Part of a small language model's weights.
Size: 10 layers, width 256, 8 heads of 32, vocabulary 8192, 12.1M parameters.
Training: a variant of Adam for these matrices, 3512 steps.
Each number is 500 + 40 x the weight over its row's rms, rounded and kept within 0 to 999. Layers, rows and columns count from 0. Numbers have three digits each. The size before them is the row's rms in percent of the matrix's.

# q: layer 7 attention query, 256x256, rms 0.0567, rows 122-136, columns 192-255
# k: layer 7 attention key, 256x256, rms 0.056, rows 122-135, columns 192-255
# v: layer 7 attention value, 256x256, rms 0.0576, rows 96-127, columns 192-255
# o: layer 7 attention output (transposed), 256x256, rms 0.0643, rows 96-127, columns 192-255
q122 103:417474564460492525504505564500541498489497502475579489557528472469491527526525525488487550538454528488431495568474509525504509481531500512492537503502451460488492556513480492523411515407488486
k122 113:601468483525545549541546503560503468442451591521494453524481606495492497525525509477524440577543569503465491462487517548521541443461525478544543484440501523492509487446426526559470493485566456
q123 107:529531550500470531483460495533470455478542519475490515546542570534498480507482532598498508505536566479539522499536516508547477528489416468454427591506471481540514516479499561471555536536468485
k123 109:500542513521409527514483558514507479422502538488493458495544491528534522448460507458455503448503450488532463475555474437544578481408446497470518579504518511560423446562519491475483502519495459
q124 107:512524531527550461526443542461522584461501462499438490490491416441428562495482539568531508491466404478493532486547560452522551492438447515479508445526495544427465507494545484507479421456477409
k124 113:480518519509532452481552527518545551468507509502548476513510475578468563506463504540486569471465481520490507520592472458470502494464503475529497577535477487486557468516481474597503499500519449
q125 098:591505470480504493477526478488515459536428526536512559531515489479540541502497462497517530484521491483512583543551531524463509519440469473521521473471490492414439491503460517539486504409503481
k125 106:549470586494505455530521518469484478560486486473537423460549482486429463530503427468477457476472552499463532556490456492501503544534513536495575552515492502477490449429508523558482512485474512
q126 107:570497531543526458569548506547445539540518605514507468479546510532484515485489525509438453438510568514534526536468504543594467445582498500512558544570493503470537485464538548509533517450479459
k126 120:475506531464620506492498536475453451586443490576535490543518428475451504450516461515419450494498551511539572436521478459467506504512497444542479432574485497538537500467515425483483533513424515
q127 099:520504472503494510483466502514476495519550465468512488488535496507491505521501471472495467472525507505479493606545515518435474488547467550415520490514552507502491454499429430507479425474511542
k127 116:532408490524531575526503472578521553488504512445525495504533460498552502512508486438483451443445540461484511519535486505494465509393436536436497495524535448541493522541497508459477465497492523
v96 136:538481540491501497562526466572479542526509575556539510362512511547503460487459477522489520510536593488560607521480507571565498514511394518537504555421506488484493483489515501573512574505528514
o96 146:498500421477497513504514529487521433470515596438467447553574468441505475475515507520463464471499507507453410479559471551492492423484538402496511473412506502512512510474475486437468608453474558
v97 145:523515478475501542568504464540523447519496500526542402509530495527539594501527492572452459480530493528531459489477499545550483471495483558534481473468483500379478471553549479538508520602522470
o97 161:536477523470516474430512528538438544488538581516524541471529466464540532463440463449531585465447477489488504476408498477537493544502511432527535537571467456478453504494548492454476532490541553
v98 138:560481537461480491556470514475503504495544484537553571504540504527511549481530507578518533397476438491567482394531612422446489513504495501591500487462482476492500549510546516481490544466528508
o98 151:477557472470523401506527457490491441569524423494468472495394547447520458472506550463464494426540503517456543527474504461466463537467559435504476519425476516442545527511491521529556590514570535
v99 123:487476576558530466589548554556497489462504535463485498454466504501517499527450482506531466471429416544498550432547484525502451531480578494502510504448527502502502538571428436428420550474490480
o99 139:509488488463507490524487508519478512520528480519424453445449501510433508469553502498492498475482550491590419497525496498409471493550483422470455482497559560422516572531511509426528499504409485
v100 143:432499499554483523504501491521499509489513503519516502532497446520447519509438553521451511506478508539523568453485421521526475518555463491494501423446509492615527535503594477461549446363507520
o100 156:503513502525499482586462521445462517441524514544499510547475579475486445482561384467521558439568458517523467489447508515454502504492560521545465552443506508528486471501508535499498494477486536
v101 135:518494502456493465583446490487509450519499557572475490496447498561523379471495466552513441479499553527498496484488585490445475528453491452523501406513529540552492488521403543561476424545552523
o101 152:449498412534483476539548538490511505437462368415488501494556514506528518483539530513495558486455449489545476541548471452483506483518552470476550394470465523480514527494518493416480548493463539
v102 142:525499471494467544568487476527469494489541557542554439466463500427502508464512438482514480479520477506490441586432515509542520533521419509486502398539521467469525474473547525523550506493508480
o102 152:483516542508534498436465555466544573500447493488514490507527555553501544538443498449444468536472515474462548499461461455481502447469549551534454563546486438478489547457426503466513533520517518
v103 120:490488506504510491535509471519496496507476531511484426461503504475485485495488565450534492481511464524533580468496541552483486544476426543551578505499532504523506497461567510534419416436480511
o103 131:440512509492502438464553507524484491423510462491561505531541483488503524503548440491474488532537474543513428535523505520509579512429563503526507444503421435485525488492453525500604438522501486
v104 141:504506601540503491571446485396453486511495434576534565601519466589475427513467523439514585513457566520510488522522555584550528510509496518528518422463474480441472502529527514447441497447486512
o104 155:472524429464488518538499504446491548532479540454517415529552567497524554442472429510460469509503480480480421468544447482487528573651538383480490605531448512532497514534467480555586463468481531
v105 140:595515507435502500498498472535485502475485577578503521481442484473491527490445476523471537439549469495472478548566439491441469575543506452532479478491492501504501514484513549513484383435478487
o105 155:484537515518452470446530545473468415460467413509494442499511558500513453520483497471548517558487510463442393445426502508550523460448480530457521600471498472518457517529492446565480589473523434
v106 133:513487429585505548554448511436513539514554468448440461538477499535453515514432472525475497424483478530499465493494545516475512486498620525499487450531521509504498458479556500548596518585557519
o106 155:488479524493570507531487522509547475493479524413596507558518502457502448474441459516495582504496511483482536535497485568493479516544531469536458500424540564469445513480423555530462505489541500
v107 130:474494489517498477464556529522477449517442512458466469494490522467485487477483494474493477556521456486550484451449463526458546411437453561564516448491524497516473466406524496591497509425576550
o107 145:513515482514487435582502413523517540518536538517451550509488452490560485497473503480465540490469474494390539472570533509443503568454549526503484550497493444515481481466509497442525515503488505
v108 140:426496545449480462483491511475413470516474477525469516527470549525517517470610550451534501503400595497514433450500658480450509455463550519499484487452518468456508500562536540484495526486536492
o108 147:521482540545483514545463448487554460456491501413439497510505513449555509456440446512432647500574457497422452496620439518484522584526474461458487471558538528525494514515500463523493449513523503
v109 137:550521516503529506421499494403522466527502376530500469448468485521505531505525471518498494559499488495435457567401400482456501564460431500544475423512497493521489531536479536487527402521542482
o109 154:474520453513525514489455531489490527463480496462517444585537522453440474534476535481537489442536465478550498448440486438551521446513491556546494503490558488435483488476473524543421626539499518
v110 125:482511484503481505528522463512519555474495574513550487501479513518517507468506512459528495468607568484515608558525456556493505495519591568462481508424522496438509436467451496521570506494413526
o110 132:510484500521440535509517524557542504493443471420422604570468510436538578534506509551504507515437459515512388520452535542485483472523456535575508548497520513482476500479462494499457539445478426
v111 127:399521486569487446451495502496538541598460498527591549518545503554521499530507505440430522476513487495556478467506517503495482436509517449512503525499524476520495558523495469504514475518467452
o111 144:508481502496487531479540512468523479469446569481502490512437587410524479519458517551523544536491540505381508432502492561448636555574453565476454532478462507613503496474473471599533445548515526
v112 115:589508541567484527527491499471494491560496362468400514467509510576475577491503487459458542466472440481507489513494502523549564542507518529534505524527572472482528540504461452521537421405458507
o112 126:470523523446544552563489470500471585525501500572465468459513509524529404489491430462460554519518495516464466469508503573496548570455464460481523390480499445507465484561539513546475528527523418
v113 113:508497499519512476493513505442449492466443550517503521520510519502486511466513497509516545490469462486583561501516490484550513550448407486450502537520515500464463502482499575555513418543609491
o113 126:514504457513494521504424489554463532494503524417493529553572509495574424562583430550532520528526484468573542435503485451484527436510452515533547488440503537492483420448515454469511528476420460
v114 136:515497467475522449477459488455496538536499518561507557388482486506565447480464559472437465478487457503556497440544497449503503503524496580567472540448466504474550522416531529510502455598527498
o114 153:482504505466539417548572517499532481456467512437502523528493550562530509437511580516498425456482522500456523447453499561456554444457464506453500524496474538511494539507535544476429517554499545
v115 128:553511493486474506421493487534515478542483509533480564532528535493527434491374566468540527436546502465499417485486420512519509535506436561553500467536543476517450529477488466526503521373482524
o115 151:438506522532554508520508487539492505490482502520483503460527486582535557540577453506503508535525480481530500473510565567523507567458431493513509564478495547436502462511440572554564522484553507
v116 145:535472491435525447515532504472491500465473589421480485544552522517492521505459489445536496523451467470498493442430482580480490485469466501567472569547500519405516429477447470358481504593527461
o116 164:573480528497414453511531463529513513560496421534432514432499542523485466451587546543509527546487505502531602521500440432476498574484533575522470555480498524516521493501517535547457497478494480
v117 122:481499543426499498574528469512504491459534481484468514501446479500463459465423500487526507454482509493538499449533588543520472522530419472502501565620494450554524499491614508427495723509520497
o117 126:443457443515454478442396510471547489514553496495505563514521497543448438509523489458501448550546489542519563505487494526520476479443531407529484468532461421493548565564441483522526497515481576
v118 141:565471529515502571433490500513493490539549462524484486496522498501584520451475468646464533569496585515548443496519524464449510544490489522474460544528514508426489506529487536445605560467488476
o118 155:419509472506441481554459541409387522527497454513573497454482426419493505481494471503512493457542412483457573545380510544477473502463458512504483484514529486535481525505520464496435484491516498
v119 135:452475479482476475569514436468504537548503514578481423608531511535504469503537508496517496495576500509463506455469453441468575494479487594506528487483483510486479535529552483553500403532394525
o119 146:494521507429468542485454585580565483469435511458484555404517481475535515559499495503555466501530516486546500513565482517443536535462488513483516561558484483478504452525439514498461528446406535
v120 127:549501547497510527565536574515540541533519599546542448408539486513467489516519493485511484542586496476542489564494541484507465499503463531550475520530509549458458508535478529516472486558579503
o120 147:485509474526486494503549456560394490525491503466497492548453515518459469547440511518500448579430511535416588426423515477492508488513542471498572500531475458474496461520545522449512451475454390
v121 128:521470552437514507464519469552435465569552462437470478426497486435500543489559553537526527417600462505463510538472392498502523486497591495463451397474535486450472446510494522431516487490544533
o121 135:506529465521413479590538547546583513450493519530481541558460470450496586473467529402470420517517444508533426589460503449572480484518491499478492548536533512523429456464518491451433521435528521
v122 128:416519487478491444539454512522502500484528397513550438466486484509506505479474541437448512423566454501458460457481510545526491430535502510537477498422536485490479482456518465495478528583533464
o122 142:550490506553457531422508471582550515512492590508436515579506541507540488492429431482524506551493484504484500519495528505578501594488500453459465604566471484502505540497365484536489507513561476
v123 128:483450501433465397524491480536519473501529559526505492587480513559478507487422464494552513531439528500533463516522584517537524474472498554529492515543456502487478643436545505475532487467491514
o123 150:500536532504420511419546439466507432480490552501465492456507573524464528437422534499504520478497535483567491431471524496476497497524450547474505516516472469496528481510384466541495588419433465
v124 136:526502539562446463555522503521487574543502548481578479530455490501485516511516563422511517451487491503511519484476497526555529488505487419454543508438524497435505542542514578460506517521501523
o124 132:471510506484473560490443517492550448606530431477491513549454455434463506461538434504511474482453481527491437520462510470440527541488521508476475579516480538546510515560476531543542443474520417
v125 129:560502506526481486518449521550569532495506483457502486385585511556489518517444513447528539601456444486511469456448426462493487521501505563447455433502517495479519586507461546478570535518456467
o125 143:557505484448497482477508466469493426498510524561518533537447502552429535467471506532498451432513534514502508463452524484489517538569426455451478507511522498406517447465567521528518461456441522
v126 130:464433460400477494450506465575493497504468553474549550627475499447475526532550539496498527468523484480551513549518515526473469535472478529570460507557464539549544463543528493495440494504581527
o126 127:447500519507390491494543511530561507442473474405520483490522495451484524462502530472495592490483527501451457420555460461525487440472470474547503488469454530493509492482459511587426517494480512
v127 132:573468514497492539514512490535534498522535478559591432465546507558499457455469494568483505560529483484520537506592440499525471555470496598530488544539494488584525524462507491498466504494495470
o127 152:473524478458502489523536510512470517470527497598436511498485570512496526528498486478519473448493489493500494500441619527487494499456446410505483444467457540488504518522574444551398535470497509
q128 048:465470463521559493520447601496498516444536544506466482443567424419483524499518483425430539562441464513564508518467515439531522448466538484468511467502519508469428499506552460495490417481516502
k128 025:507517546546524586553469483485571540546552486575516514505437512525517472481572501474526505457537432537435574432454483414476495456444497450452538495492528624420467521425457516554459518491460502
q129 061:511457453545533580531504518453498500465487481507450541485490432475571492435554515491489507479453528477509494492456480553541564475411559526530519504545522572519445472495474490541492468502461506
k129 043:495532416511536468502493463511473496455550509496471512487546540488492456521470469556483375536484469507502473474420520475520569498482475446460510460483541533456506518479478469566530491499521541
q130 097:487472470514508528527565455521422518446507521439470509508574494514552512463494502505431464479431454468507608467440462521496485437530571476508588469548485537449499556513496598576524538460561487
k130 067:442530438467582567515556407531411498526436502513452491519509551458508501418527506523405377521496460481526480534464493469507604395561493535585566465521542498516466538492498466504475524493454515
q131 094:481522529498486482464517491548464451589525427488486490402501492485452552495525444463506545523496511499419501485501521490461507489517552513550504486496511536544455489424451493481551465491540465
k131 097:433507557512502444444503563465486453582534521490496516510557471549419602470495528444434503472471463493459535560444545470460545521530402466509538509475532536469512475450536494526540512488450434
q132 023:476507469527438483504532486473459486451518456457534477521536515434535487541504471591574490480503509495527539552525550516469437439452507458510422554456540584562531506522430508507501533483465508
k132 026:520501504421555515460519437538483508501426530539437501514515451475436492512435546504510453488530496467401499533511474549474527533549444572463511489541505426491541541489498541511468520552558544
q133 074:467526458479520499509488582470549527572492487548536465462457532479429506451533509495502521558513550532518450559521523422526520525522469533476475524449519443530481468505545460458496451506512445
k133 050:563441554508523462512501499534533544455541495512509440469491423429465527465460469453514532498468483515545524437527465537521435522474527484492432462460513403482545502522468500484517488500568509
q134 067:510468521496497566481511529521572476510502507541457555476567481480426512398452527547520495538525464501543480512558526482516457573529554547456494506466548422544499471527444452454427479551550466
k134 104:532427527444547511512540504515547482472427461539535454536503388464500526425522546482503498525517496492591508546503457498510511552519550551532481465516510449533525504505474544510474540511501468
q135 090:510487475483506542439542557527534542500477482452485516419486463457485455488528504448503500581463465470518572587532509433519493479559502521485536497454525518474493517453507505474412485459580499
k135 100:494487458486617572504549468560468498487461461464451399537420464485514469500493589483484406470494478483496517575494476503518548498554461515532540433502463499508527528506541511477458515459444475
q136 090:527484472501554476466513409476553536525518482456478479567530471438469533530488520489444532466518518494465453516562556526482440476478428503480477487513515572512505507522452544512500498461496448